Part of a small language model's weights.
Size: 8 layers, width 128, vocabulary 1024, 2.75M parameters.
Architecture: RMSNorm before each block, rotary positions, no biases in attention or MLP, untied embeddings, normalized queries and keys, local attention windows, attention sinks, value embeddings, hashed n-gram embeddings, a smear gate, an embedding shortcut, learned residual scales, capped logits.
Each number is 128 + 24 x the weight over its row's rms, rounded and kept within 0 to 255. Layers, rows and columns count from 0. Numbers have three digits each. The size before them is the row's rms in percent of the matrix's.

# gate: layer 2 MLP gate, 320x128, rms 0.177, rows 256-290, columns 0-127
# up: layer 2 MLP up, 320x128, rms 0.183, rows 256-290, columns 0-127
# down: layer 2 MLP down (transposed), 320x128, rms 0.177, rows 256-290, columns 0-127
gate256 099:121150143109147122151122170106129120147070113137152124112127072120129113156143115087128118135169163111129155128187132103099104098156111120140130117141129125136152155160061126165204118141145141140128137121150113144096131115093099148136163104151149169124130085144140157150170141106124129141153145163147114119112119114129136127134154128116169115070105111153124164131119132147127159122172
up256 095:088106132141121157087107153126138093148122081123154161128112116131124121091135150120154116125179115111141117170114101141168120122149152161127098145112128146109134191148168124107106103135161099145098073118118125114172141113122126147144115137110136124099161148153153177136109109178134120131123079067109137167118128140133139119107121174142120117178116130135134118122142133174095110135099
down256 097:121146172089134128144133102103126100145123115110152141149147106146134146118121120146182108125158165083124114141134155132106140085144154111091101168121086134078162129143121117149134147136106129059107128147126102091144128109117112153109112140105147172133167120136142157125099124129127133133109148171150132134131161094174139136122146139131186129111149155123100119168162143130102076168169
gate257 099:147151090131101139112181142152136133110114166137157129106113135067096143127142060117131110131129089109100147159125143149169115115125153141134144181100160163182127114117145147134168175107144079121143110137154150132137120107142153127124076112140113140095118085094143122114135119119112142076127122100164141115152106143156146127125095108114122137115083115162108128114142163115147145105132
up257 097:121113163098139119153190159144160121105106124118158131117138121103122141123094113158135119132067097121121140146117138142139081166132122148129192139135121109154118110114161133139177131127132108072107136127158160126162127127143145105152120101128137145102106131140133132106136138150098116122168103096157140167153059156156170134103129087100103140103131160155141106091107148128141166129109
down257 097:137125145124137136162136161109134131100142129110121132127129104098125143130075133178070187092155146111080110107103162114164131132105122120152183134133155119177120116147156136136159142153154090158118159131155151106159157094146138119148118107132125190124085146155141115097139134126115106092106124111149139182102101158126152140111129124140139153111131087126106155127135137156170148120115
gate258 103:122138115144142098151152114116097153102111111105070111169113111154097141132120106083144154156148115125150107157175160133166076115157162142194129117138146206142104148121125155109141137080120108118163140168132102143103133127130147151128109146109118120119119140116146137127148149132183152114111113099162146133141143122163142133109133122130084134138108166167147108110142112105155161123130
up258 100:130110113105139097130104131096126145149089144137117122120092109160131137112101106111146143149132163174101134120163154127140100154133146138141140126084133122090123138115129142129146142173131132096152074164071078127106121097127149145125094115131176121106114173144115131140193085130128168118154098138154136142108187154138153161133183112118103151111114140142172138130149149114148131112128
down258 099:157113124113110129105143124110121126167131115093089128111135116096113143170148156118090148086156154139095116159137117068120119161112123130109178151109099114098102130112155144156111105128138117099130138147113122118090135152123091158087107150158135158117128115109113131117164150125173118144122119124135122091163154102083154160127122111143126091183128117125085103144100150175179124128166
gate259 099:095153114134151114136158114121112136128094079120121157167087135124127083096138126157122113127110096103134155138138139176124150140148148166130107128142187200151189170148128150128071105115100129124153108120112128084116125130124140131140132154129160128126147169138133110116115149151133119160131108170122135123152147115164160133080108147111131124097130113165155146141119095138153118158080
up259 099:139134126125104123153102155091098143167162130158133145107143177108059154106114122123111156106097114166126139103147131165118114113097147155100150137105109132140151162160130142114146104163150131159107159153105183158108163186108135089117123145156132135122144099143134095159119128121106116132125126135112079097074074150131115119139113124148114122126157100113098151126159150125145131135167
down259 098:147119145147160151155094162110131139135114109156126127139143114104133151141103114090122106171154091123114087146163075138096105098154117094147128086143131173103104116102098123186109114061120129138124169093126114088138157128119121107155131141093110106152143123193122104125135132137118109151118116143124126085132095130087137142092123159139092131095135149130093089131126149104136108116131
gate260 102:110179120108143142132084113106113123096120174162069164125161115100125126147110178126137124156119121079107122098133142155111143112118103103137129139128142144118147081095141107131107144100132118120117138122158091093145174123105095095116132100122139141160122096168128087116094145080120115139115128084118173117157154142116108123145160109142135078109097163120140109115117118124112101148081
up260 099:104132109098118154136105154117134098131098116111116175126166128124133158131140134130139139191139094118121112134105146125113141138134139116115126175115156182139079116107131136096104159150108148106081117166136132098141171140148138133127120138121105132172141124122159055120136134118134155141135165107089127107170149145106069082117145113156131112070111148146148145150143127089115164146117
down260 103:146125134157121121112154121122117141109108143135158132133092125118128097157160131117147128110137148169109126147111080126151074127133165145129140079083124112164122106151123114092084091136142151109114149169129157162082095112141124152122115109153116108095159090113144171108127123166159105140125094131149127157115141133170166144152084185104179140155129118104100127108130110112147119124169
gate261 104:109136090106138146176151130164103118175112140121154144103162147171128147117120095106135187144114126109130148155124130125145092114125119128124164123095139126119120175143099147102132101112121089160156145149145117120112099110122106150157136180138107092096119132147112106097147104113140177104106137157148105118127148138148129148135147149110125090108120115105119117161176192133134187162091
up261 105:132142154176097158126141080129104125134134084154149122126085180128093133151113147136116147097133150127115105131146127110129083120099120083076111110158179111143138153127117129128114146142123134138145134155138112136096136187122117117092127117089094103127135158087175132102133148116154116120099079193149129132114145096139125144127106108151104158133157119119114143110100123124169087123094
down261 105:130145128133121157160114121123157090131125101138166099133079129103165098138110148142131092114115147140150104138142157127161110141153123147149141130160116139171121118140153128132128122111123124129191124156138131136129179150117131099096128092126126125045139131106092171100166146131141110095135095088120142105127122158143129139149154140185133114145082126122166092095102102140066110139136
gate262 096:110121115141138131120135128108098169136123153118122113124118116109187154139121100097168123157115112150100172122129155139191126153103111131150109110117165156116130138187107165133109105108121147094156126108128108116117124183092111097102164113159152079134130148085114161102127112123111109136142159161109148135139140137146062161141139103139161149111131138096134145152115129119139157111070
up262 100:136116088148131105130108132119124148176123132109118102105113158089179153123175151121157111139155120141097161150084102154175148151103148116126111122121121141136113110149121130107101087099125140150175172152114074125154089130128103105114145074145142082136137151135105116122108153104131085110148160152107094127111106125138132173121112109173153133135130121145152182173121105123133125111137
down262 096:131115133172143154120169119136111161120180165145121131139156144098126106058156097115139093112131104158125117121129106173114174146141120140130118114137112131110087137123164128133090110166121102142105155129111163136182108095103117132122140150134150151141153164088089132167091141131151101155128159121152104114173144130133149140153163167130098165164135135142101127143125139136124141097168
gate263 096:152129090145106122113133128146113124130115137152165129141141103138190158151115146148134114098137133094178147095153159130124127153122112113162132109117106080152148146112150123132160120110154116123122105141171111134138104181111077092087134145132132107094159152117141182142115151144117157080099131171158131101137161140107136148105084157113159085124171148147125086131107093124134122127151
up263 100:092144116120121108139112114137103122158181109129099161121098155158132133148155124118089080096116142106087101136110085143124168102128082093114130132123145136126115163148130130125083137164134138139153150144117154110083138121127152156209132087126124119145112137120105125162111112103135118142128145107094070151133120136142093093069154097127135145141077146109125133139088139133130135142114
down263 100:126153124139169138120123115111137144113102093156122158145167084127161173115134142142118139158142148097122121125125148115143092119178136152096084143128157095124146110141101143111141126120182104126143098131088079116133167140161163108108119129086141136120125113159114158150116131117089136136070138109136122140112102145107131128148125124145144104047126130121120111109174168171115115107084
gate264 100:156132148114106120153152125148140066137106192125131117122123123105112119128169168091143160140136088113129163103126102144182118106172127164146142108115158168089129146149126110094123153166150184110145100108175149156119151111120090143160125138162129093133145114090136158161130116121128167125093103144136135120127158122145103149153135114107141124146094089122107110102114157121142141101146
up264 094:148135119122131122164113121142144100148132141129138123130115091118109148114145128073139116144115139100117115107141102121152128064148100137094130173098110126117161125104082124113137148160165113116095134140170148120155132097134129141176106173161122115113123085132150120113146106148118130156088117156181147088165127087118090143093151145101110103105073114117134110100104146098150181109130
down264 093:157122116118121138114117112094129073140135140111110094154135171154124142098153143114149141159108112127081140139128090153115130109091123096149106174093158096161152097092150061111139179131128155138114110142122108157129136163149107161110104127133113116162143148091159113104143116118138109159123130130133139080161131105062140137109112109166119132182118121144140130121126140158138127083112
gate265 099:141118101139143163137134121140172150149085139120132158138137123146170130181123165130155108108122129134165165106111136164099130130118138132139160101097155144116138177114135137131113150153144117104134146099150140095095097162144126089150124144113149129163137167102152110156133139148160138077160116097156128120070130136101131117140122151115103105119172068108116177109152086147151164143124
up265 100:101116128142116111145111140127151110150125121116152116161133114158111116120128107125140167151137141168147121138169151109085130092137132148169130115106148147170098152113119112125110104147144144182155124131135123117088114143128188136144164138126095108163114090094073148114130101147095147111167137107097146150123086101102129134150143109108177108105117117156153159095109187129112147087087
down265 101:117134146154104133141118123166134133131126110138126126123072136155136135153112116077121121169157139116122147179120167134126133096148115157104129142113123133163125142090126155107098091115149110139140064087096114101075153112094123096140137134114125106160109084122096174147083115113108143135130135115148149184120139156135085096118119112141166123144121166101152162115103145132132167106166
gate266 105:096189131156163169163122120121106148156109176110137162103110115120137142148090148139150156113139128127153157129116120111132157065134152127119102111173125146117145097136141148161123121122112156106133133145187148116111165097136108131128118123148150122153099127143094143115117172115153106128084099074151147154153128109134123145171116149121136153112168139111139175122118078093167110117133
up266 106:145143121140141135128116122108116122119155122134159133166082115129147100110140151107128208125139130143154141183109137129134130094099127117137122109175111152110060139141098167162116121102107142109109080130167138110102146096127125113179137131178120111089135163151094142141111107118110117133117106120149153130134157105135131125138140160096125146148101143163092162129114160073172113112110
down266 107:147115116106107103087098132108143110081150102140158158199125093121147112136131125134116147106102118148126143143137090113087133126078160128103124113141094132095072125119143134135127166111114123093134097135077150092109106107118124142123132123148151094129137155147139159123093091102123137152132118101116138153166149115105146077112134126106176183154104109141127149143132193124136136124149
gate267 104:121095142118096157124124119139065136153129119118121122078166144126085150130157123168141095139113099134105148146132137161098099086168100121115111152103150136124150066163138094108136142148097137096114115107138168181120154152119102131123143145128149139155116183163090137110158151109114122145138142180120103127149077149094158132125104094095140109143113136109136125127132122121159132153107
up267 103:140075151112131146132122129108124156140145107122109142147116130096135159137129129159116172134128101110132096142134124142139140136120121129113090163095156100144138112126155119126140137153084121151158126122118108124129140143103178148101097117119127109180141155122152126102145183149110108153161129206213154136175110136122117145154155117103066160130118153098138090112144124105123119113152
down267 101:136100158164112127070124164098105128156138161120136148158122109141085131077114107123093149118079184080084133145147113115126182142115124142091111126168106114150174124091144094127153120160160119105126152112112138121129142104117155147133114133114132149137139127156119160168125105171104126136122143113131141121141143100128112109124104144162135103150161091094165103101078104134137146134132
gate268 104:103118138122128193124167126134157156112124173121168173146100140122159129166153127145169087125122144171138145127112144156133154138189142157145170148149099105140147136130128144106128158162123141144112120132133125115116142144152118085151106155118177115145105161163129113084137156108158136129097144132119163155102136152085125165146134148166124164120121127154139137119165152105129182136109
up268 100:134146134112184143153101151106120090122169066078103118119150123126127170144130111123121132178103092101100162112193122125117106164127131143128084111102114135123143113124160129125117091117136149115095140126131151118144148142120098139165141104059092137108084188152144122120152172122126160102128153119155122134135135120117108107141108120134144154110129147181140107139112134115114113137155
down268 101:177169124082191130099170140104079098113144138128151128089163161085148130153112142152101158122126125115116094143138134104164119108172119140118094095105130139122143106168156156127089144121137105140108130103174171105125171112157125133148157141087077154123130162127119141124134110114141105131150104140157129160172134129127139131145112174103125152140142144143138092129112122147149112140111
gate269 102:147115153146100132162164143144136091129110124149165122126172108097107117183106100161127120138138117129110129114150163145084117125154112139122148133105116123087153144165190136147159151128146135094128132110089089157121126128075135155116090136163066112097079156166089138132142142129129095122116107099151123162141117129105140128125158098121104133114140147157122134116100151093168125162114
up269 101:153151143133119106127176148121120125075154066188108145135133121130138201141112143132186104125130170089121132124151111139131133110115134138159148127136161128086149129124136102109150161170107108098123107153164122121139094145106135137137102104161118161121104122180127134118136147141160090154113112085125144107176138137120102114111117156136162129111159139119155107099126132161138098152152
down269 101:115120135166116104122137120129180158147127107141116133131142111146119108158147097111146157114119121123049143140135154132073138100117082130129160154126130155130128143132137098135150124151181147101122105094075122142109113114126132154120081131159054155131089112187095144156098169140106098127149138140157118136155123091115162137118120118129097113136160150128126119132099143135171137119141
gate270 104:155117105105141165130144125182148131159138083157103115162127133142113172158114129148135162158130138152115087184145124143130153131126153116089072166072128114156128145175092152132169148131149133111140147147112071158112097134163122161111115159137109153121116148146149134121154123114132114108139131161164105115148134162153129140112131128099151173080144145129120123138156122092142131143109
up270 103:097153111158152110151122115114094131103162122144059162115123162120106101144132158105117138114082157172099130105183134166121178081140143147135121131191159113124134123147152150163119151149142173091133108163112141125144112183131116135090107090128128139127140151107154120086102172147131100122124161097157133136109108101133156106133158151145125117109119136118137132110113138135122104132125
down270 106:159131116083128134144132106133158143145115078152138145138120149123063113113171156095105146135121150181072116133182151119106133127149129126118136142138142147088106130146126169156135150122149137135145089164082098117132144152145162145091139097156132161103140146153124155095142088124130065078136118101091109103108138095141119122151113086142118104118120097127138137121138136103143134131104
gate271 102:086098123119152105132147123126174123102129113228147130129150104129173097121135107161129111133093109132140123106172111116120096152137131131092104120108131114120143139117098147109115120101151134127130157101123129088111100130127161136099159176136056135139114126141095146173091149174121133087135102141137149147155118122110140104128116138101104122119148105090131151134157115150157175125124
up271 104:144116105130170103120121118121149067113144130122139111140128090111151112094088168168124120167091128095128155124070091160141093133153163179132148140096118136157145104117148126080117135076123105128138120094098113101117139111170167113133120097132119141133177107113118153127136143138122127124127125086110140115091143125103153090159126087166113095146120156143149119123180132145137130110137
down271 105:131101147138135112171151128126156137132099166146107108166101110081141119127165108148138137074113103120100119123171094140131110133142084097100124155153100131167125135153141131121114123158180125149070126123117188136154112106112102108131142141144088138164109082140152121139090124161104125098160128137161130130155088158125139126164097116124099170099131105122107125159138165151121143103131
gate272 106:095134093108075167148140137153100147151099143168131148105122097145119100148114113120103083156132157124143128132111110122102110112151109112113138160142132191117141150137112141110123153122100127075175117113126127136102152163119144109101135100172156165176114140077099138116125138128118120143109138124171088111125108116150070164099120101129108105079153119130113122121110084124146132107157
up272 109:098135148111148132135114111113138119120097119117153084142142176117152140141125136160106161108141118112125145143168098117162125128130120138134164132124081086167125086103093154108158089150133115110123122140130165096138131110168111175137098149057045102133127139144142111093168114140139125093179105122145134128120117109137142128121090164107144115129146114141131112149130162169133155113105
down272 106:129101124107173118156121121154139099104129148133133117150135112106151157117141144164136167140130070135156129135136121097168099134132118145120122087129127093143123135111113174123136102138127136113153120101117117123144111142157127101148139141118082114159139162167117171086155110130110107088180119108146152112095131083106162089150058142090157096116105175148155112105146109130150160148114
gate273 104:100085135099108131125124055125115113105141110149129133142123151156148125148074122135130116129089105121106128134117136128064131155123147155129136153127144118136130109096144122120070106114123089099146109096154127098120152154137155132121110146099110149169107149126071122091135152128127096141137113103131175160135103081104154129126138080126162119147123164136166158119097165133073132139102
up273 101:133139164117181078140127135122094088105095139150124102154154078107158117123099122135196119105080097122098151125108117082153133179115116119163129123135119117129118107136110150103101132115165156129153144114128147106115164161154127105110096129114083100147146089156116143092137105168104158121095141127101134123134095129137156138151094122134112150128109074100138108097118097123126121118122
down273 101:163107168126186129150107104098166143141143089133139113172129096166091142131117156115115133126165118108180099133062145119083148112166092114090084142140115121139147112135114117091142146121116129141124113145100164172143129138163116120118146130146139129139116148138146159120117079066111123138117100131119155146162110098121126089143101080142130094139120103145127124164095133133135126125135
gate274 103:128105159111127112127131133149088145131078136149133100118139107154147141119120129116134129093156144103113167163168139142115131155098125088088168132089121138143106138137133139125159123097113149165155131110106087091121105113086087152112132110123096104110104124114103132114116154068167205158157114156175114133141111142119128152121105175127128088111134099120166139134112103137164125101108
up274 099:131139130139144111112093138115100131096120180119159126148136167128155118170147091101094192142147105172138132151118142105096151120142132115151110145119107122112158084141180154048116131135109122114116112151122111123155167103119115117143144120120181154151126157131107128153113113137136150101104141099118124122081146145080129115096174120106110120099143129150154083130137164125096122104119
down274 100:129086138116138148164104115152140137130150153147134126116139150100115189153127131106169158144121161111160136159151169130102074095138144132126107117120107161098141092121112119134103122112121122106100107165117127137088099155119161129158161170084143126131122109150145121159120102130114121112084124130144119130067150154150125120098096127079110161129157074115093116155171137113101163148134
gate275 102:115119141133123129129118117115153163111131121124132171056148107159141152142113098103176089093135096102163173133181142161133133142131106129136103155114121167093102177128112135102091152102072150095137132096087109113149143151111105103126128133100153105075094128115106133091152111101123127132102127099090118123153104151115132136118124138113115118145119151143142111095146132139114184140112
up275 105:125131140130095131098166127128092140131161138157111144081144150139127145139157119106154086087121080109136146150128128175101096135092097113116109155081094144120125127099106146114084137069110141138130153122147110115162120175124117103111158154084119140099134147110113094139135114103137142125117158115094081146148090177109175122108124118154083095151146122143133122123114130102153142125094
down275 104:140109123196089134096126123156146131127148122123124102135116110129099112083158170125146088129183125110131146154098142096102106165140123089121121137102112134111126154137130108133098160078113114141160174108138115107163101115151160141092099133154134107145107088091127174150162109128153135167124121134113110146138084119100188154151089145143143137155117097159143129126130105111145151142119
gate276 095:115120102092142128127157095100142111096164100116164112141149119102154120141154168140112127136079111163092169093084149128128092153116124142114150155137167100166135102123073148077104140150112134151138139151131088101139129097148108131103128121118123140077118127125126107124100134129122093105120134113114134099120166144171107111138152166148117099112137130132157126200089105111110092143134
up276 093:150151174177093155129101127182130135132160125099149140140110117137136141091105109112134112111161155159164100168150132095131142114144081138133109133131071112115132122148133111142149143087121122133084124130115178116114095139102146141130107149101122126156138102112146150131142111127127144143107113158147092184120082117100172169104128114095160119147161120115152099071138162130155107116135
down276 093:118099148116138171125138116163141112138109149143135124081123125130114127164138130143108147135162123147108111156130162119128072063096111125124149154099134163141110157116110166157144136134142153142126082121147131108138121114137133126105084181096112124095132107114154184130217138144121136103112085137108138111148075140130103155133124178117104099118123102151133125135157140131103152136106
gate277 100:108117108143150102135122128154131160157129091118135119131132127148098140102155093110151156129165062117085134145124143146182129149116065144129125104102109121108156123156141172120100078130065135120156122164152104176089097160101150135119136146106136125159117096103108130164126110146119121085134116146095114121144135147169140117144115120120107143132155105099110145138173117083113135112141
up277 103:145148123145135103163113098131178116137143155197183126141102123133119119161131124101104099129129121089118128150164142109121105157095086081106139135099124146166113126119097127124143119069122146121105090125101144115078134133151161168171106153129143133082084118182119139122116137133116177089170093120137151110131112166116119120112105142126098148113113116122144143129133130152143129130156
down277 101:124113114153140136097123103114158102147132112075151114127122122164095106127133125135123172166143095113109109078119143111100132135096137108111098158130112156130141140151134120086121121123104164119141092088109108132102139118123151159051104146107108164100166107111118095098069128167154152121114119160120148122132132072105126122115169116132118098105097115168134116119147133156102104085131
gate278 097:090085129121125115114106143153150136162124112122162097161103125112144138128146102148098162147122108129123130140122110124085136180125123116142146107129144137092096163191146133128130112102215145149122131128128097131137081106106119145155153093132154164126128143154107142115103117092104125108116099138118113133130074145120128168116092129133174114133127147152090127124195170122135110130099
up278 098:136143131117182104147112115137119147115096144108146125151122177123123147121147142134134109130117111137108124075147140116168088144129164142132104105097119159099074123158083161144168130111167160147113166146153135164160095132156113117113140074086164141128137099130133108127140101110139157146118126166086110121108122107148128122117125147128179096107134148103157118166162153099184121128105
down278 096:146124080095138107130097138138161132108125143085150122131143100165123153115152123122128146104110146137146074105141137093095149143090133111134146111124144161131098181160123105162141106146176144147140117134115085127135118121099157134102164089122089188144153130167118124128140086080121135123116115132072147126118181129123174162122142121117150123139126141123167143084107145136117092113108
gate279 103:139137135113105115130129139128139117177082102152150086122118163162144158126148174118170110140174112109119116124205139099135122125156132112111153095097096141122141113089142146152064103159154169125124121096131117123066128131176164109145098160115102104117105151147128100140131135107129113093148160101137117133145124152104115111125141127130093105144118125131150125091159112114113166132106
up279 104:116115108167128082104158138146161134160129109115115105120138159128132143132120108119097082117147088160135114111079111134135121168094089139129126146119130115138113143109135119118102126109164115099146135119077089133110109104135177148131169098087135078076104167117131124088163091141114156094147121146141070150101127124126153111101104133092138098131157141112130091114118163147121127152098
down279 106:108122145150124099133100144146153145104100118120082124121094124161110129115138125103117131116174089129152089137102135114134133136165119102115129138135130163153127137113136113080086133121137115133121103119088145148093131159083152137101092158111140120105124162075182098138073136188094166101175127111122082165116134139107161113128134109102109131091127144106150104156135148152141154147110
gate280 115:108084129100118134166166094140104072127114106096127128141150126130115149159136151154122131094143117140139125125142128149065134178162177118119143124130094133128120103163134145114120100133112079141114148123158120113133149134126103104050130147094130151136125185128116113073094149119122141130125131124097132118102125107134106094162095124138162115132133128161182142157114129112093156169127
up280 115:104124126159098174080123115175141135123129135139125141132149099123167155135158119142113109115140128114057134142130101079141147142113143134116116108120146135139157132126131120115109149077124151121166148103123151109165132161131158128114144147162156139136103112174157149112135134097131126135112106149140149128166091116122120130138168159119097153132176068080089151192157118131163100126114
down280 113:105141121071133096140160073163091088151148129093114122138180148113117195113162113117142161130119147124089166165139127132125124106121158130134159108115125102172119093115114157129136087106122099129111141116102159171093141155142122152127159145087104172130153132110092118105104125106093135175127116129142141126142133105141139145106132148083161110131107126149159143146166134119133136146117
gate281 090:137119161136116093149099116120148112144152152129118121141126127169092074128115105111120156111108136131144132112095156167117165133102104121151194093114097133104100130161079123130133106093129127175125165142162099171134121112143106119138172161145122110111135128131064137092147136109125143119124118145146106156119138135109158163140126131111127155108144055131163152107088132119128093114167
up281 090:127124112091138135084090160139131126140145107139124107115139084132101124112166140115114132099103122156117163134144060154167107132108131131159071111151178108146157156120164123097104109163136095120154127137098110108101140145112158123122131110119144129132145117112139177165138133148143142140166122131123124130142091109131158140135091113134090116158161154105051134070122122172129127107119
down281 090:116083176139167140143164142114144136144144136136124182188127119116164150178113150169154098106124154125143148158109124128143158136137089140112104074135115138137126093147101140161101122110118163163142133105077138082096135137137161090174117140094135111126094119109083117114161131144106154100151165156118115135145129105142130133163120097120156140104159147137127157141124138135154153142141
gate282 089:132134145121118126148177150110110061099132139139137122126137089086153139155152193131135100099133167116142182130121140132125165137125133161162195122152139115140129096114144150128148097104150142145147163125122140133104132121101118100088143119141098142090119097111177140093144125148082151136126160096130140096110155150163139127135138159168135150117170154111167148143132121107119109112148
up282 093:158112113118103124146159144105106083121143140148185183128119117083138133112148129144112100099125129158154140143102139159150141171136130107141128138146066104084098105117121089133139114108127155126122127125115177109166116108126113117087146142124127126133092108136161112092118102151086159122108153114129112108123090185130123111137184154168106148138180116135156135128147138125121121075125
down282 090:149136128146161105130131193149110146080130103142138163114138121142128133178128145138118145138141139098124084090117160159149123123103133127081169100160092152144084147119162136130160076131156148144178151117164143142080150134099143101111128152128110136107172111095146091098165103130145118126150149109152128150067135109148098121118120132147152133153132143157100135114113113129115098146144
gate283 111:155120135106158167136125101131085121142076122109119125144155097137144127115120073128168137126155078139120182126105171170142127156168120139112105131169118158114117149145118135118139145154084118150123138106158105118123144168151052098102086143112152112131103138140120120117138119159119138111126113146096179115113131173108139124145136139092167134125123131164147147104090124089148116150126
up283 103:136155118123148108128093121099113146085162125084104126119132131149135153119113136149151134148104169077111127144145132127169101099117162118139147142117083109148121098124123133139118121170115161125123139175110127131107075104106145158163104112116132164134135058139103117138120130145132137132082163122125148111148102122141097150130088149131086158119179076105133101163144124144106108150184
down283 105:104115100127127088155113125145149126104133122165136177134103133132150134111143127127158127147081161118110134150130152102161129139121114098145138176125122090142133123127144160139116137116132146123125093151084134133143107136125155183183152114116112101141101108127095165151106118119129110204155115164153132154190134082148127126117110144114068170072143112112139146137117149112124098142145
gate284 096:131130078102120183152125141154098140147100159107137169112120132155141111119124128142132136157142120132131115086109147162139125096111124142135144168110161143152133122154124131105120095130136156134086165174127113116135094073172125154135140151139152105167156105128127140151122147151156142118113132117131104084132148132100092135110133172125166175071099115168139074157144096146150135102099
up284 101:187092149158134105146111102145090128145157113116147122185121125131108106106111139124135157123139130110152142088085118147136081165159132153133142128133122148140157139148149115110145099118103122142130130153126149130101107062129152128107132167107185099126172128114150146106099168142110147170096117110107121154098157153113121133137125111162174092171163157135135131123149173131107102140148
down284 105:108115123125113165135135142124121122138074134141128152117113117172118098118136144111105124096116122094088111095122113154096149096113162069149134125115153089154135122151118093127171134133149145123098129167158157109177069131135142102142102144130130136101095124089144121156144105111142147120123159152091113089143126163123102168095117139173136185091122094103123099129137145121131131120079
gate285 107:101127145139114115126145113092125101119131121187110160147141118154185136141118106095168107100170146173134139135131121108183117133161139142113126144125125129121123163148085118099169146123121144048136112129123119092124114095160113138144117171116165133133143125110100149146116104149155145149131087106122137147185087113141120147177134115130146093134172106109168155128107132121102143115122
up285 102:139117123139159132109113105111088118117091110128162112096134157097189100130096126133168120148149149125187175145083139130136108125156123149123106148127109115160118167129083120107131156139116088127190079113147116149098113136151081126114126095120153130136109104113120141134148134124133122139117100163136113141143134189137099147088080156133159131127096149116123156122074144133100125113133
down285 101:114126132107149106122123170134105115092075110107123120128167081093159145126092162140135131148114095085135126129107127129124124157144139100117100066164154158147146099098156093120155170131127144156118149141141121128146120124124143149102149101132156139119124143143163139114123116131121156127075135138137108159175094148099095158085136131115129147171121168143096111138139147148081067150111
gate286 101:106106127118107116116082123117108160139073143131143124100093116145082150109122137129178094095131133126109092140171099147133127147081149107110127115128113122181127109101127123089156119141127125142156135084150145128164141145123164108116132085082104157147126110137155157131125168099145116122105147124138178083146100144146134118119143097125151140133117190151179137149135136110098110152089
up286 098:145140139100089126106107126140105112126137107125103114102143123127115111157161151123161169102125132139117163146162104132174117121111136153161161123121117152121110110134130132125106112125149142168106134201116119106135165151178140115131103171109161102113130066150128161125116154139167118111164142114119144130146085138113164149208138088152108120140155127129107177105109122157130140124094
down286 099:153118118126102114146114102135103158163119146108171115072116104147111126133172175105087115090140126132107135120128131149112138123109125093102137119076116121138167154121149093132115126146113130159129152119122123078130087143128127123115089105147086112113119059140146138174143094142166127144097161115133117121096112137160077152124100128139149108191111100108092163159141127119136120127107
gate287 106:085116127150156105100114134165152109180147122168169101134128106119112114164162108157164116130093115163113105096130149115159137156148159137125115152096156141159089119127134129117127132129100134158135151120096104094194133119092124112139087129192148137112070104129150155147120147121094120138117124082109146097110101118155114117164109109117148113117164129131153141161129169147120135119133
up287 103:098139137099138135126121179149142097163119162174098141132129106141152123151126097117178100096127159168127098118137141125135154121133160106083130122134112159130125080111111098158102159125154130123113112139125107112132140135116112172132129129157131098121108142120099104202135155082092164134115137136144134120100168130124129091120081101107097128096125135109124074133089121129115129082076
down287 104:088124129185161166120109101115135136158129106164094134149093101149139115131151124130151139159147121202124142150075130095137175138153126136089111124136121133139169123108130113123111121147081132135152104159161159162163095157141172149133117095136146114147098141069131126141160103127155162138118123141124140126123139160085119134143123121108088091135135092138115147144122123137175105112103
gate288 097:157123140088155125122184106129156089143152153131099114094134136098136135129120124101119200131137129126134129158141142149121070130103132131119128150135098111143119129135137125123105150113115143150122144168106125064105109092142107126054114122155143106160139124106120123128159130153133083133095100135116210118118145169107105149133122153148148123135149144110150133142125161138075135167139
up288 097:098122154151138115130151143113139147079156135143123138138137136117116137158090182119117124118125168134127108103158130089108121191111127130141101085131182145140134133124089146128139119129174122089136156138151081149137155091132120163125155143111159131126156133163089147107125120091141140176129169136166102103167125093150169142166152128171106114147111109108132152101126079119120137118104
down288 100:097122129122155144134153089130079124112122108100103120108160147124136136115108150141157159104148128125113125145104108111148141126124139101116154153144133143147115094143113161081133090146124164115101127117102138170165118183101113115097118060117120133102132128097142127135186138145121139088097107151108083117130065106141129126121176091103125132160145178164128106113116108130083106135111
gate289 094:101136145140132149144131133134119151114187129138140088124120153112074190132100102126110113094137102132124079117119121119091098136145115139142176093151120153121151115108097140087113109085127116108136115124087131102151130111173133140140118147098120140166110138121057104151100175100108135149110172118099086150181130151128140160089121137132105130114151150129144100137127151134147102121112
up289 093:131116140149116133110125126144084113111166172147124117109123120102112131150109142167127133130107171136142139131114105115134084123134152127175184146146154125129147115137078130109134128105157059114126061133137140132142109123139125157133125128164159141135127113096100144102156154082108127073170148171084127140128091146108111159101111108104171136124145143151134097130165137129098144098094
down289 095:122139141143115107124121114112061116158088136090116100131124125118136118095160106135124126164122116140135120109131111153110122124136147148156119095134115163122124088139136050118125141161128152169175137117135155098165152110131156164152115129136150131159132143145129111132097172115077092170126103128105093175175125131079143150120134162161110090134102133164135103156163137119144146118148
gate290 101:148132168174183138101119076148092118105131133142118121117107107138128096138095129144151120132093140145125129125161127130145131129106107149136129117104134122138106104102153132090096111134138100130116163133100087117139135125121110153069137179084112154157105114136103105118085111162117131122119130136070153172145135148119095113193114136172164128138135164109181117149139132099108161154130
up290 102:116126101139134138118084148123128112177134132162137140131146133110157119108185153117131138152104113145100171165126110132133132163164158135085118134135082094153119139097111095149140155097148179112167130108139141159127117126150140139150077089103146111107115117144144158096122109110105096129110132139116111122066123101135116140119150155169106095113135126183126131079150135150147097076120
down290 102:157143136118180123133109117141097116135161102076142121127094125124128126154106120121091130081130117129122111067115147149123123115081145162123128127144122208117125113119119100126128099152127149112094146125152144110154139124112126117083174168122093087130133135150128112128102152184117166159140098117135113153133142145128121100113131086118111102071087148107150088123134176112115127131100